From a checkpoint of a small transformer trained on Wikipedia.
Size: 15 layers, width 512, 4 heads of 128, MLP 4096 ReLU, vocabulary 8192, 83.5M parameters.
Architecture: learned positions, tied embeddings.
Training: a variant of SOAP for these matrices, 663M tokens, 5056 steps.
Each number is 128 + 32 x the weight over the matrix's rms, rounded and kept within 0 to 255. Layers, rows and columns count from 0.

# layer 8 MLP down (transposed), 4096x512, rms 0.174, rows 1703-1729, columns 0-127
[[141 105 128  16 127 143 135 154  91 151 114 113 178 118 133 144 141  62 178 110 126 162 115 147  40 148  90  76 115 155 177 125 122  74 149 150  99  97  66 116 148 113 154  98  79 115 175 148 149 119 141 126 158 119 122  87 102 138 128 109 106 162 115  91 120  59 165 106 104 156 122  73 164 142 156 143 100 115 109  90 134  78  96 146 108 107  86 206 103 186  72 166 125  91 157 167 182 151 132 146 141 113 136 128 104  29 130 120 105 109 232 126 114 205  76 143 162  64 160 166 141 131 113 150 184  60  33 123]
 [107 122 130 117 136 120 162 114  99 101 164 168 120 146  92 146  88  55  76  85  92  96 140 118  86  64 160 144 129 169 144 117  98  75 158 108 117  89 130 123 176  93  95  78 133  65 145 150 104 114  85 167 145  42 166 113 104 125 109 152 130  74 166 148  75 101  82  76 164 123 193 108 112 100 113  93 122 141 125 112  88 141 160 157 104  97  92 104 142 140 114 127 136 145 122 133 147 119 154 185 104 109 141 200 172  85 150 129 172  80 105 142  65 119  98 141 183 131 188 149 125 174 115 157 138 114 114 196]
 [ 66 122 113 159 117 143 120 114 172 192  75 160  58 151 113 103 117 105 153 146 107 142 145 106 130 144 116 168 240 139 152 104 126 129 123  52 116  99 182  89 123 115 108 151  99 144 146 108 193 149  99 124 108  93 103 127  92  95 163 154 134 144  87 151 117 102 140 146 108 130 184  83 149 148 110 228 163 144 166 135 103  92 103 110 173 121 101 108 127 229 139  68 121 103 185 133 142 143 151 110 162  85 112  92 146 155 100 155 147 141  79 110 197 225 114 115 108 134  77 100 132 131 164 168 137  98 132 133]
 [137 155 145 127 114 136 148 145 121 107 130 131 140  95 101  99 135  91 160  72 128 114 159 128 144 170 147 195 123 136  93 110 139 138 165 154 153 106 140 162 147 124 123  72 112 153 111 126 196  49 117 125 157  62 120 152 106 160 122 132 148 139 102 135 130 106 155  45  90 137 125  81 143 148 147 142  85 129  98  69 142  82 109 188 121 115 188 113 199 118 174 156 132 186 124  87 150 136 122 151 164 112 185 135 180 151 174 157 109 107 131 140 158 133 151 138 160  44 105 130  94 102 121 135  96 157 141 128]
 [163 126 110 196 125 142 121 123 103 161  86 138 111 170 167 137 161 188  61 103 206 123 120 114 183 160  92 126  97 137 155 179 119 139 166 155 150  80 151 156 147 139 118 145 141  97 168 156 168 125 215 116 100  90 142 126 117 116 100 141 112 119 165  90 136 142 185 101 168 113  97 131  78 178 191 104 152 126  84 182 193 151 147 159 202 126 133 131 170 166 115  91 182 170  97 105 130 137 154 115 138 124 170 103 148 124 177 115 161  59 179 169 170 124  81 110  48 175 105 115 142 107  76 127 152 116 108 149]
 [129  80 135 156 124 122 114 122 128  96  90 116 106  89 110 177  95 114  50 131 130 103 175 123 114  94 140 124 170 190 140 147 113  90 168 150  99 118 146 132 143 105  86 121  91 146  96 127  81  69  95 175 162  67  80 159  36  98  78 157 122 172 163  96 102 167 148 125 171 158  53 132 106  71  92  77 110  91 143 156 118 103 110 133 125 166 159 152 122 141 161 121 114 163 152 157 179  90 107 128 114 103 142 127 111 102 107 165 116 133 137 124 137  70 130 172 154 132 200 147  79 133  88  85 137  82 101 114]
 [133 173 107 145 155  88 128 105 138 168 135 163 164 169 112 167  52 201 196  97 145  92  69 129 136  46 127 188 161 154 149 130 140 132 114 167 110 147 116 123 158 149 120 158 162 104 141  77  75 106 170  93 110 140  92 125 123 121 184 139 174 123 140 182 112 149 169 171  94 155 110 114 139 177  64 148  91 110 115 120 178  50 173 159  43 127 176  95  47 145 115 143 144 139 147  52 169 104 103 142 181 143 118 120 100 117 135 145 136  68  60 112  67  91 120 108 204 195  42 125 168  85 224 112 145  91 104 132]
 [150 128 114  38 150 135 132 217 121 116 120 136 121 161 110 128 157 119  24 176 147 136 116 106 156 123 113 170  99 135 122 127  95  73 163 147 119  71 115 184 125 123 102 114 138 200 160 128 104 163 151 155 130 167 151 117 104 140 110 106 110 140 127 154  90  75 151 158 116  92 178  79 140  75 141  92  89  78 148 109 118 109 139  94 187 117 172 105 198 195 148  86 152 100  92 105 100  90  95 146 134 121 148 132 114 165 167 125 129  85 129 126 131 148 145 109  91  89 160 123 145 116 124 150 112 158 184 112]
 [140 157 188 152 145 151 102 134  59 183  94 124  56  77 100 133 179 161 161 141 166 171 177 113 137 164 114 170 116 128 135 184 110 111  98 119 148 150  89 161 130 116  40 107 107 100 133 143 131 128  84 148 144 111 110 127 129 124 108 127 107 140 108 130  96  87 175  96 139 116 122  82 151  94 115 163 158 139 128  82 123 120 119 124 149 160  30 138 116  74  69 153 113 105 177 104 109 172 153  70 105 142 118 178 210 128 161 105  99 178 111 127 108 138 170 150  87 125 172  56 117 182 165 129 184 138 133  94]
 [143 125 142 152 114 112 150 195 136  98 123  83 109 164 104 111 142 132 148 147 162 128 162 177 197 143 221 151 148 174 127 133 108 166 103 129 191 160 179 155 134 133 118  91 121 119 106 120 129 103 108 133 113 171 194 109  93 134 141  85 102 124 121 168 130 149 112 134 104 133 131 129 142 149 140 123 128 143  95  74 155 106 161 116 148 111  88  74 179 108 101  78 147 100  98 160  93 130 154 110 126 126 115 167 156 140 111  87 138 163  71 147 112 154 124 146 134 126 120 108 201 149 153 117 101 114  99 191]
 [ 93 119 183 107 130  49 124 147 138 141  63 137 110 125 107 117 114 152 151 129 122 131 129 127 136 107 129 104 160  99 153 104 170 122 104  92 173 126 130 137 140 106 128 136 112 139 156  95 157 101 104  88 138 116 163  95 144 158 187 117 150 118 118 127 162 133 200 122 123 166 175 132 112 140 120 199 142 152 113 153 126 103 100 116 114  96 147 183  70 180  63 158 163 109 120 162 215  88 144 135 134  95  87 151 105 114  77 109  84 153 105 183 122 102 159 116 144 129  45 135 105 103 147 102  85 122 176  95]
 [113 121 153 157 144  98 122 152 122 125  85 149 146 108 181  89 145 102 105  91 101  73 101  78 158 133 133 105 164  90 114  83 106 152 119 143 129 119 135 133 143 169 164 109 184  91 143 130 152  87 122 160 125 127 155 132 132 161 159 101 153  55 158 115 137 164 111 142 168  78  81 139 185 175 109 151 143 128  98 141  92  80  74 120 135 130  89 122 144 121 175 116 163  86 157 151 107  80 124 119 129 112 164 121 159 165 140 159  88 231 185 119 135 145 135 127 148 105  97  85  86 160 157 202 103 123 125 134]
 [132 139 110 119  94  84 109 114  88 146 153 157  88 138  74 165 153 184 118  86 127 130  64 130 110 139 100 141  93 181 112 133 138 100 147 176  89 130 162 155  85 103 141 162 114 150  73 152 162  73 123 114 187 122 114  86 146 105 141 149 106 122 106 126 178 210 124 132  42 212 126  57 126 151 118  71 119  93 115 138 116 132 158 133 102 113 111 117 114 105 137 162 157 128 126 111 143  88 182 153 163 110 125 152 137 109 124 184 104 207 161 136 163 124 123 131 174 134  93  91  96 111 114  69 114 149 173  44]
 [153 106 104  45 147  76 113 100 132 134 143 153 120 115 116 122 136 132  78 102 121  86 118 103 128 138  92 205  94 140 182 113 176 116 107 168 123 102 183  70 121 139 119 115 181 161 164 110 134 128 127 147 132 112 101 122  58 124 115 131 123  94  93  77 150  96  87 144 134 141 112 149  94 141 178 118 190 109 133 122 147 155 129 105  69 120 186 145 136 166 151 170 134  93 156 145 137  96  63 154 115 100 201  91 103 110 157  84 145 122 136  74 102 155 143 174 106 134 159 123 109  91 147 150 163 158 196  98]
 [129 118 139 121  38 144  83 126 114 136  86 117 123 129  90 140  65 148 132 123 113 138 133  75 160  98 113 170 113  73 114 131 115  76 103 136 141 104 114 109 129 135 111  90  91 111 143 148 102 147  32 178 147 105 101 179 209 101 143 145 101  99 151 144 122  89 127 166 117 161 178 117 116 124 150  89 116 160  80  91 136  99 136 141  82 179 153 185 143 140 112 203 143 110 162 101 108 108  89 202 134  90 138 129 150 127 102 127 115  95 137 140 112 128 155 190 121 116 128 141 120 214 146 112 131 181 128  54]
 [ 95 122 127 172 145 116 108 105 115 127 183 120 118 107 125  69  77 152 178 155 113  95 132  72 100 140 107 141 146 139 123 115 106 119 175 157 116 129  94 127 132 179 147 108 111 157 112 148  85 156 103  96 146 175 117 142 137 123 139 134 132 118  76  94 145 126 116  93 131 115 177 167 121  92 145 152 178 111 180 103 166 188 129 113 103 127 155 113 152 139 137 159 115  89 152  85 127 140  76  99 127 180 120 157  52 167 132 114 130 169 114 164 166 177 155  90 133 119 151 119 136 175 170 151 128 142  95 122]
 [134 133 182 139 144 148  89 113 135 131 123 142 148 132 132 117 130 119 162 110 140  86 109 151 111  99 171  91  63 133 111  91 109  77 142 139 143 114 150 106 142  95 133  70 122 131 137 117  98 144  80 188 109  99 112 139  59 140 126 154 133 112 189 156 193 116 130 103  82 135 111 137  80 147 147 123  84 153 135 181 105 148 160 162 112 149 142  40 138 149  94 135 177 155 104 123 140 157 111 155 140 216 112 146 127 165  78 104  89  77 149 139 122 116 118 153 126 139 143  91 119 114 149 104 153 107 117 134]
 [111 125  91 110 161 111 134 175 114 167 165 155 149 126 118 137  95 112  98 119 106 145 126 140  28  64 108 140 114 163 171 164 163 174 111  93 164 107 110 111 164 111  78 103 165 134 146  69  75 135 129  73 150 127  94 121 115 113 163 168 119 113 155 140 148 141 126 137 138 113 190 137 111 178 161 121 132 168 164 143 181 148  69  76 165 120 123  80  97 110 162 161 106  60 136 172 130  73 109 144 116 162 122 110 112 142 125 192 214 122 147 108  92 173 126 103 133 107 110 150  64 173 114 109 116 134 154 155]
 [127 178 123 146 120 138 100 150  70 158 145 124 163 106 149 143  72 145 143  79 162 159 161  80  69 160 142 138 134 181 122 107  98 149 136 155 116 125 106 148 108 136 178  99 134 165 101 152 106 123 137  96 174 146 205 170  96 151 103 130 113 101  96  98 160 105  82  73 189 149 202 172 139 127 142 154 123 102 102 127 117 150 120 105 106 122 139 133 124 143 106  69 136 132 154 150 145 150  52  87 157 174 114 220 109  83  70 169  55 122 158 181 104  81 173 125 166 178 104 115 109 174 134 120 180 108 122  63]
 [153 108 148  82 142 122 107 163  59  76 138 166 137 136 116 169 201 137 144 163  97  94 184  77 125  83 117  75 124 148 178 156 139 163 150 142 138 121 133 121 123  77 105 159 127 113 140 171  80 135  54 103 188  90  88  77  94 137 128 141 138  98 109 114 149 175 138 101 137 112 176 160  46 121 118 157 132 156 115 107 145 188  87 159 137 124  97 117 221 107 198  94 121 113 102 143 162 182 118  91 116 112  78 179 124  53 132 101  92  80 108  67 121 158 188 149 103 123 147 132 166  86 166 119 103 154 145 135]
 [122  41 123 165  90  85 123 132 135  92 102 102  69 128 143 163 143 161 121 109 135 127 115 137 156 143  63 147 144 158 107 154 141 103  97 159 144 119 135 166 109  48 129 144  93  95 110 125 154  96 173 110  95 142 110 154  94 101 132 131  90 154 142  34 176 147 141 157  91 134  81 106 127 132 178 148 145 113 184 119 180 145 140 107 191 152 116  83 138 146  87 154  58  74 126 223 145 111  92 141 136 156 145 133 104 111 112 118 124 179 129 137 103 200 132 175 132 122 132 146 119 187 162 105 141 157 137 127]
 [185 160 139 139 146 148 183 156  93 179 106 124 145 122 139 111 156  64 120  92  70 145 152 118 121 130 161 121 124 125 234  99  82  82  68 119  96 154 171 112 159  84  98 138 112 109 125 149 119  97 148 161 188 127 123 113 102 184 100 184 173 167 160 153 198 103 147  98 136  88 122 141 149 137  74 107 157 154 199  77 130 114 140 137 166 192 159 101 155 183 104 117 110  87 129 174 105 100  80  92 141  46 101 151 131 112 166 124 122  72 158 147  89 111  88 158 166 124 178 111 150 161 111 101 135 116 125 126]
 [105 162 101 147 181 115 199 125 114  88  94 109  66 110 112  98  94 133 123 137 108 139 141 101 163 111 117  99  92 114 182 148 115 174  97 166  81 151 108 124 108 158 184 160 169 126 161 134 178 115 162 161 164 165 146 192  95 132 102 174 167  93 189 147  95 171 141 159 141  96 195 180  76  73 110  73 121  59 142 102 106 100  99 109 115 134  93 161 184 155 159  80  85 181 115 154 164 159 158 212 134 148  86 163 116 189 126 107  97 189 131 111 153 130 137 176 148 126 129 103 149  98 107 155  51 159 107 142]
 [152 185  76   6  95 164 179 121  95 125 130  97  67 123 129  93 166 136 130 154 112 125 131 114  66 161 118 108 110 109 165  84 112  49  79 118 179 146 113 161 152 147  89 106 144 138 143 145 133 161 109 138 111 172 130 117 140 101 117  74  98  92 130  72 199 131  93  97 175 146 140 135 177 141 133 100 102 134 117 140 143 155 129 139 131 111  58 139 157 192  67 109 120 120 156 163 163 136 110 164  82 112 171 130  66 125 114 140 179  97 120  86 140  80 173 172 207 129 157 139 111 147 185 127 117 121 122 122]
 [127 150 215 147 129 117 133 186 103 132 163  76  99 148 108  77 158 100 183 117 147 125 160  73 143 133 137 142 113 184 145 144 173 162 128 132 166 131 154 162 165 172 128 121 128 178  47 130 130 162  43  80 175  97 129 149 151  75 168 105 125  78 224 130 122  90  79 131 154 140 110 155 175 106 145 169 135  76 159 117  29 100 153 151 141  98 117 147 112 152 143  54 159 143 132 190 134 203 166  78 140 103 169 125 127 125  96 141 120 147  76 143 161 110 126 157 125  68 132  78 129  88 147 123 155 139 157  61]
 [128  96 113  75 139 109 108  90 105 165 143 119 123  95 134 160 166  67 106 130 162 146  92 120  90  37 101 118 189 139  46 116  96 176 118 135 105 151 113 130  95  77 144  82  97 127 169 111  84 172 189 129 180  96 150 178 180 135  74 125 181 160 120  92 153 114 164 125 137 136 146 147 133 134 136 162 130 157 139 114 133  66 118 164 181  93 128  63  71 135 167 117  56 147 105  94 180 105 136 135 190  78  84 172 166 120 120  85  96 120 190 133 141 217 100 170 108 166 143  88 132 161 138 128 199  74  61 164]
 [110 147 118 174 169 145 149 136 126 156 117  64 180 106 131 152 111  68 154 107 197 142  86 147 111 111  81 152 134 100 101 151 107 151 211 116 105  98  62 110 151 132 125 155 100 118 123  52 137  98  95 124 129 159 117 164 122 197 155  93 144  46 129 112 121 178 130 103 149 156 153 161 170  88  95 150 130 155  85 118 115  96  53 120 171 143  94 144 120 145 141 141 110 178 100 119 158 138 100  59 110 130 142 143 147  84 141 160 148 130 111 159 174 133  66 127 122 157 106  87 125 176 111  96 202  52 135 120]]
# layer 8 MLP up, 4096x512, rms 0.175, rows 1704-1730, columns 0-127
[[121  94 116 162 116  91  95 147 128 193  69  80 109  51 138 145 164 131 166 113  91  86  73 130  58 104 104 156 119 197 110 151 117  93 101 167 146 169 149 169 146 188 137 153 129  73 109 123 115 147 129  84 129 149 130  78 157 173  99 147 127 169  93 110 151 225 138 112 180 119 115  97 184 180 102 218 134  97  97 117 201 120 156  69   6 119 150  87 105  83 115 128  95 123 140 130  83 180  87  93 119  91  86 143  95 131 116 163  79 125 151 151 191 119 152 130 159 158  90  72 137  94 124 135 157 101 165 148]
 [ 95 159 118 107 164 123 155 163 144 110 131 133 113 139 118 132 183 119  85 149 121 132 104  86 115 119  82 113 148 119  16 126  82 153 109 158 111  76 131 137  67 118 146 148 126 124  83  98 146 116 112 130 126 127 163 118 151  94 161  92  69 176 132 104  98 123  90 150  66 149 141 137  85 120 150 158  82 173 121 139 137 103 136 188 208 125 125 104 124 128 111  81 123 138 137 136 152 170 167 108 110 113 127 160 114 109 111 101 143 129  89 156 134 119 123 153 126 118 123 123 132 111 145 151 115 126 128 126]
 [102 102 157 158 155 132  89  91 117 134 164 133 129  33 127 151 137 104 135 204 129 148 154 104 100  60  61  47 105  86 128  87 109 194  92  49 183 113 159 155 146 120  89 118 145 148  31 139 156 117  70 128  86 122  53 110  61 120 138 165  70 143  71  86 161 155 146 149 219  93 143 169 128 208 124 135 139  98 115 152 158 194 154 109 136 125  99  94  70 117 177 134 130  83 112  86 171 114 133 106 140 151 101 178  99 117 123 156 155 117 159 171 153 129 101 125 108 153 141 126 129 140  84 120 128 115  90  66]
 [120 120 112 111  86 112 173 169 153  84 162 163 100  99 151  95 120 123 172 121 159 102 136 131 127 115 127 110 129 117 114 108 184 154 119  94 136 119 126 139 148 177 139 144 157 105 130 143  93 113 123 114  91 143 125 168 108 136  68 138 133 129 122  51 107 106 140 160 145  98  66 142 101 138 152 207 108  97 151  79 139 109  93 134 177 160 148 126 127  91 128 115 160 138 112 134 122 142  86 159 130 150 126 112 154 153 145 141 121 143  52 122 161 101 180 108 111 115  79 179 144 113  74 160 119 108 158 135]
 [121 138  83  51 104 168 140 123 185 116 119 117 135 126  90 127 189 111 132 149 208 131 123 133 117  87 135 110 162  38 174 126 146 163 110 140  77 161  93  82 166 180 117  65  72 145  86  73 157 110 142 146 146 172 130 136 159 189 122 166  69 142 111 169 121 135 103  98 148 110  44 121  95 123 182  77 164 169 151 101  80  90 176 157 163  89  74  97 197  67 180 132 109 138  93 100 137 148 192 175 154 113 250 173 167  77 180 179 126 103  83 134 115 141 145  67 203  46 131 135  91 142  98  87 117 208  89 144]
 [139 136 168 157 199  97 123 145 103 150 146  69 188 120 125 189 172 110 117 136 161 125 155 122 137 176 162 110 215 106 128 105  80 139 153  99 144 102  57 147 186 199 176 148 115  85 157 112 139 168 154 152  89 181 134 135 125 137 118  89 154 163 141 131 100 157 116 135  94 115 182  76 171 125  92 160 129 115 117 135 138  69 101 102 114 174 182  99 182  91 123  99  92  65  90 123 170 142 205 138 157 177 116 156 122 137 125 195  74 126 153 124 123 145 113 169 103 173 166 105 110  82  75 224 161 113 155 131]
 [ 77 104 150 225 104 149 159 100 111 121 145 160 163 100 204 166  79 126 121  92 104 111 152 180 108 149 144 103 104 125 125 131 149 140 220 160 120 127 145 128 115 125 128 132 186 101 158 111 154 121 129 141 118 141 101 150 143 155 118 101 156 162 105 156 116 123 127 130 176 108 154  74 120  97 140 129  94 110 141  93 137 196 127 183 131 147 135 130 131 127 119 137 169  90  98 102 147 122  95 137 113 137 145 144  93 154 143 191  96 101 111 123 102 116 131 184 131  85  86 128 171 123  94 126 188 130  89 113]
 [117 131  84  97 138 129 140 118 124  78 106 113 107  75  82  97 151  63 158 106 120  98 126 181 109 133 112 108 161 131 133 108 170  90 184 101  66 156 141 130  93  70 125 130 163 135 127 135 125 141 115  96 175 116  90 139 105 176 120 106 121 184 113 165  95 132 130  96 109 105 157  96 137 140  98  52 176 130 127  94 136 123 157 146 196 174 161 128  90  90 139 165  94 125 114  92 127  98 117 190 199 111 171 153 186 140 100 124  67 138 143 156 199  79 139 136 146 161 129 132 139 121  99 135 137  79 114  96]
 [197 138 146 112  87 148 162 186  86 117 143 157 193  82 101 181 130 140 153 162 186 106  98 173 116 112 169 135 176  86 167  70 163 131 159 165 133 135  53  86  45 159 166  98  99  60 124 149 161 117 106 162 121 141 145 119 174 136 155  61  82 179 129 159 122 138 142 141  89 156 126  98 121  74  74  91 155 137 103 178 131 115 154 130 162 163 169 120  97 150 149 109 101 154 152 119 125 143 155 142 166 109 111 134 174 160 132  89  82 107 151 143 159 124 136  92 120 103 146 137 114 148 154  63 121 104 197 141]
 [ 53 120  69  89 159 145 142  69 177  89 132 169 164 146 147 141 118 134 118 104 102 125 133  99 145 123 152 219 166 102 148 127 126 127 135 144 131 136 115 153 164 151 128 153 124 137  67 131 147 139 145 182 109 126 113 159 120 116 152 149 123 151 104 133 107 136 104 174 157 138 157  62 105 115  86 117 101 158 124 141 203 110 170 137 148  35 154 168 123  98 105 101 161  89 130 124 159  99  92 135 117 115 149 112 131 142 163 130  98 180 159 112 160 140  66 123 109 114 141 121 108 168 140 134 104 152 128 131]
 [114 107 183 134 120 131 142 106 151 110 156 160 170 180 175 129 180 117 118 178  82 109  94  84 109  95  76  91 147 168  72  67 114 138 132 132 130 133 118 157  58 123  79 121 153 154 124 158 107 109 111 189 161 103  52 155 105 134 176 147  97 146 105 116 124 163 107 156 160 162 129  79 206  87 141  78 177 104 102 151 179 120 112 168 114 178  46 144 159 123 101 101  58 189 127 153  78 183 137 163 170 143 135 106 139 112 110 116 122 148  72  59 126 133 136 118  50  90 143 175  96 118  96 191 140 145 122  78]
 [146  85 145 105 144 118  95 190 122 129 136 140 125 144 134 129 101 102 127 144 169  97 136 157 151 105 119  89  87 141 147 168 133 107 161 124 129 119 150 123 105  90 121 128 109 119 132 131 110 154  67 145  95 217 147 124 127 120 123 148 117 129 106 172 138 100 143 108 153  95 193 184 120 168 196 151 100 147 153 132 159 148  94  93 119 101 149 163 112 165 149 154  89 116 131 140  92 130 106 104 144  70 120 157  83 124 159 176 169 161 109 139 120  73  32 126 129  99 138 134 130 107 188 109 123 142 154 109]
 [140 161  94 160 173  94 174  71 121 122 199 114 100  74 172 199 116  69 210  75 106 139  99 138  77 142 121 113 154 156 128 164 197 148  90 104 110 208 100 160 122 109 115 153 161 151  27 159 120 161 196 177 140 117 158 100 153 194 151 102 172 105  83  63 141 168 100 125 102  74  94 145 164 142  54 120 117 200 145  85 182  56 153 144 124 114 123 134 144  94 155 146  80 183 103 151  66 178  57 141 115  93 169 153 170 135 132 167 121 125  78 129  81  83  41 204  84 168  25  46  87 172 128 199 183 170 187 236]
 [145 115  93  69 114 114 176  92  73 152 160 153 132 120 118 168 118 132 106  75 127 161 100 138 115 107 115 105 171 145 157 101 191 151 127  48 121 141 148 192 158 134 147 129 137 163  84 177 128  88 130 150 149  88 113 138 127  76  89 125 128 109 163 121  83 172 127 142 127 121  75 123 112 139 104 117 131 147 178 114 108  78  93 130  91 147 190 114 177 110 153 133  99 161 129 114 121 150  97 105 167 124  98 192 143 104 140 110 159  82 117 167 155 200  82 148 144 145 144 120  87 154  78 151 136 135 124 139]
 [122 182  88 202 124 159  81 168 128 112 105 125 138 122 141 106 163 102 110 108 149 152 181 102 104 119 134 112  63  98 148 167 127  86 114 155 154 187 103 161 112 121 172 125 120 147 149 124 165 141 114 133 103  64  96  80 158 154 150 173 135 144 118 136  84 160 122 118 121 143 169 108 171 133 110 123 102 151  84 129  85 107 172  93 176 110 115 121 131 112 203 158 129 105 191 170 152 190 113 106 102 122  45  94 121 199  83 150  87 158 150  81 106 124  59  97 102 114  86 133 158  63 163  86  53 100 174  65]
 [150  85 198 110 113 195 218 133 173 170  57 164 158 145 160  92 163 116  50  87 148 121 100 132 149 132 130 114 101 150 118 122 124  47 118  98 179 102 206 108  96 105 101 117 129 159  84 111 109 192  68  97 108 150 147 138  44 172 133  91 123 211 126 189 233 127 249 112 105  98 111 126 137 126 158 119  66 128 158 153 228  30  31 146  79  87   6  59 170 186 132 127 156  97   9  80 152 189 120 164  95 178 155 110 132 108 123 107 111 103 139 113 147  54 109 167 182  83 160  82 127 181 120 152 138 131  71  87]
 [ 78 163  74 145 133 126  82 163 140 129 105  87 123 111  95 115 134 116  88 114 171 167 139 106 149 125 133 138 124 103 129 107 106 141 113  91 139  74 163 134 172 123 159 113 100 141  94 141 133  87 152 127 136 147 160 163 142 118  99 124 113 120  92 131 117 139 128 120 166 138  70  90  69 147 131 131  89  73 139 132 122  70 141 146 169 117 163 129 108 119 133 194 112  89 135 129 124 145 126 133 161 113 133 112 131 166  96 130 105 136 120 130 107  87 141 103 163 107 149 110 154  60 187 102 130 123 167 118]
 [103  90 193 141 148  92 105 123 116  73  70 127 127  54 121  20 158  80 123 162 189  70 137 153 116 163  89 190 131 183 170 105  90 105 136 189 135 114 129 153 111 148  82  39  66 185 118 105 153 111 168 123 112 127 112 153  81  91 178 137  97 104 111 146 171 125 117 136 113 202 111  97 118  88  70 140 139  78 155 146 113  99 126 130 147  86 137 160 202 133 110 155 139 165 103 196  42 103 102 147 142 154 154 219 211 154 112 183  87 129 115  90 147 145 157 176 150  67 154 141 168 152 151  49 182 114 116  71]
 [163  77 100 108 140 131 111  77 150 173 132 166  95 130 117 155 120 109 156  97 134 124 133  67 117 207 147 123 145 151 159 124 139 119 114 162 199 192 132 127 149 187 175 151 116 126 145 148  51 180  64 190 119 132 156 162 187 123 196  54 123 108 177 147 131 133 150 125 117  66 144  95 198 178 132 112 111 161  95  83 206 104  88 123 131 178 176  77 103 105 240  83  92  86 147  92 151 115  71 195 111 153 111 154 174 135 134 189 184 104 160  85 118  56  79 126 105 139 124 116 153 139 166 140 144 123 149 116]
 [159 141 148 142 118 145 103 190 154 105 144 143 147 112  82 119 112 130 128 115 117  78 118 125 138 130 107 124 161 104 100 132  75 124 116  99 153 151 120 149 130 123 103  85 127 197 126 169 129 116 100  59  64 111 143 114 135 163  87 172  91  99 139 121 116 136 132 120  89 169 176 108 160 156 160 157 123 152 126 166 134 220  48 143  66 100 156 165 137 133 165 150 154  99  98 105 146 190  64  84  98 132 134 151 140 123 168 148 165 148  66 119 117  88 100 108 153 125 152 150  91 100 112  97 123 153 126 118]
 [184 131  82 163 184 137 174 114 171 124 135  88 164 195 118  96 129  94 123 182 129  87 181 179 136 121 116 110 163 126 106  88 108 137 173 176 108 129  80 164 107  96  71 104 158 111 127  93 177 131 140 160 132 127 123 104 141 150 176  80 130 138 128 142 140 158 101 129 181 167 113 128 126  70 144 172 122 144 182 133  58  58  99  88 139 114 100 118 128 139 141 149 139 118 114  54 126  99 123 128  71  78 122 128  87 192  44 165 133 160  73 103 128 144 140 152 132 202 117 142 172  64 114 125 148  98 126 166]
 [110  49  76 122 120 141  97 133 159 115 151 101 163 101 120  93  89  99 124 139 100 161 155 169 200 144  81  89 118 125  67 104 215 115 118  78 117 153 121 141 105 140 129 111 115 112 177  76  54  85 176 109  91 134 122 176 169 153  62 105 141 108  87 103  93 172 114  83  89 146 155 117 147 136  97 101  87 167 131  53 151 154 167 107 132 164 152 160 120 141 181  79 118 128 116  57 164 223 148 105 172 124 163  92 141 115  85 121 116 109 118 118 155 151 146 109 157 107  96 169 161  91 101 113 155 173 138 131]
 [172 110 162 150 110  84  80 161 138 189 121 120 126 134  86  69 116 112 107 181 169 151 111 163 163 105 106  86  89 141 136 115 118 135  89 174 136 106 177 103 143 114 193 100  90 172 119  60  80 160 108 157 103  71 113 138 177 169  73 137 186 122 138 101 113  72 146 155 107 129   4 157  75  85 124 148 122 166 146 157 122 195  89 111 163 139 155 134 122 132 164 105  94  73 164 117 158 152 148  43 104  82  62 151 135 155 160 159  90 158 176  96 136 161 124 102 192  70 101 113 159  88 131 133 163  92 128 125]
 [ 56 177 157  82 163 133 127 128 107  75 132 153 136  98 109 117 118 159 128 109 130 124 123 142  83 131 124  52 124 172 124 127  79 134  94  67 130 116 193 134  98 135 106 104 129 151 167 134 159  84  65 105 128 147 120 132 106 131  71 166 154  78 132 129  81 116 117 135 103 103 146 110 156 173 148 150 137 118 136 177 137 155 104 148 224  42 109 120  88  72 119 120 115 136 132 135 149 105 111 160 130 111 144 112 167 150 172 130 153 208 124 105 143  81 157 112 150 158 101 114 175  92 159 121 167 112 136 127]
 [105 139 139 172 197 162 138 191 107  41 143 172 163 136 142  97 126 133 112  86 147 101 175 146  91 119  75  88 205 100 114 143 142  81 152 120 119 107  97 115 116 105 178  60 112 111 129 145 131  96 153 143 113  79  88  97 152 141  84 111 172 105 110 113 110 145  89 160 135  80 113 106 203 141 127 135 154 133 110 106 160 153 115 133 100 100  93 129 113 118 119 211 133 141 127 164 108 154 121 142  93 156 118 133  91 120 114 157 117 189 105 121 120  89 118 139 116 131 137 122 126 147  91  93 110 104 142 104]
 [104  79 115 122 120  84 124 134  73 101 153 108 138 138 128 152 135 120 109 121 126 101 167 140 144 142 113 146 100 143 156 123 157 144 111  49  68 159 141 117 154 143  96 130 125 141 149 149 111 106 184 113 145 167 109 151 140 125 147  97 194 149 139  93  98 125 143 142  94 125  75 133 153 111 107 132 142  97 181 124 181  84 179 136 132 153 167 123  90 113 108 180 141 118 105 144 144 126  99 132 125  70 120 126 171 141 144 148 101 137 129 127 137 132 130 133 141 143 149 142  59 142 110 152  92 134 153 192]
 [161 130 166 229  94 184  91 122 125  95 127  77 171 127  79 145 114 147 123  95  36 145  47 128 128 180 147 137 168  78  95 119 100 112  81 169 150 191 140 114 128 129 158 147  89 131 147  95 162  94 138  97 104 145 127 143 132  55  98 151 132 183 170 141 165 126 133  95 129  97  78 142 110  75 137 109 145  99 110 127 125 160 101 108 184 164 156 138  79 108  96 120 111  83  83 161 177 114 113 133 130 126 188 145 118 169 115 174 169 126 106 119 177 120 162 155 129 130 146 222 173  88  94 125 110  74 147 118]]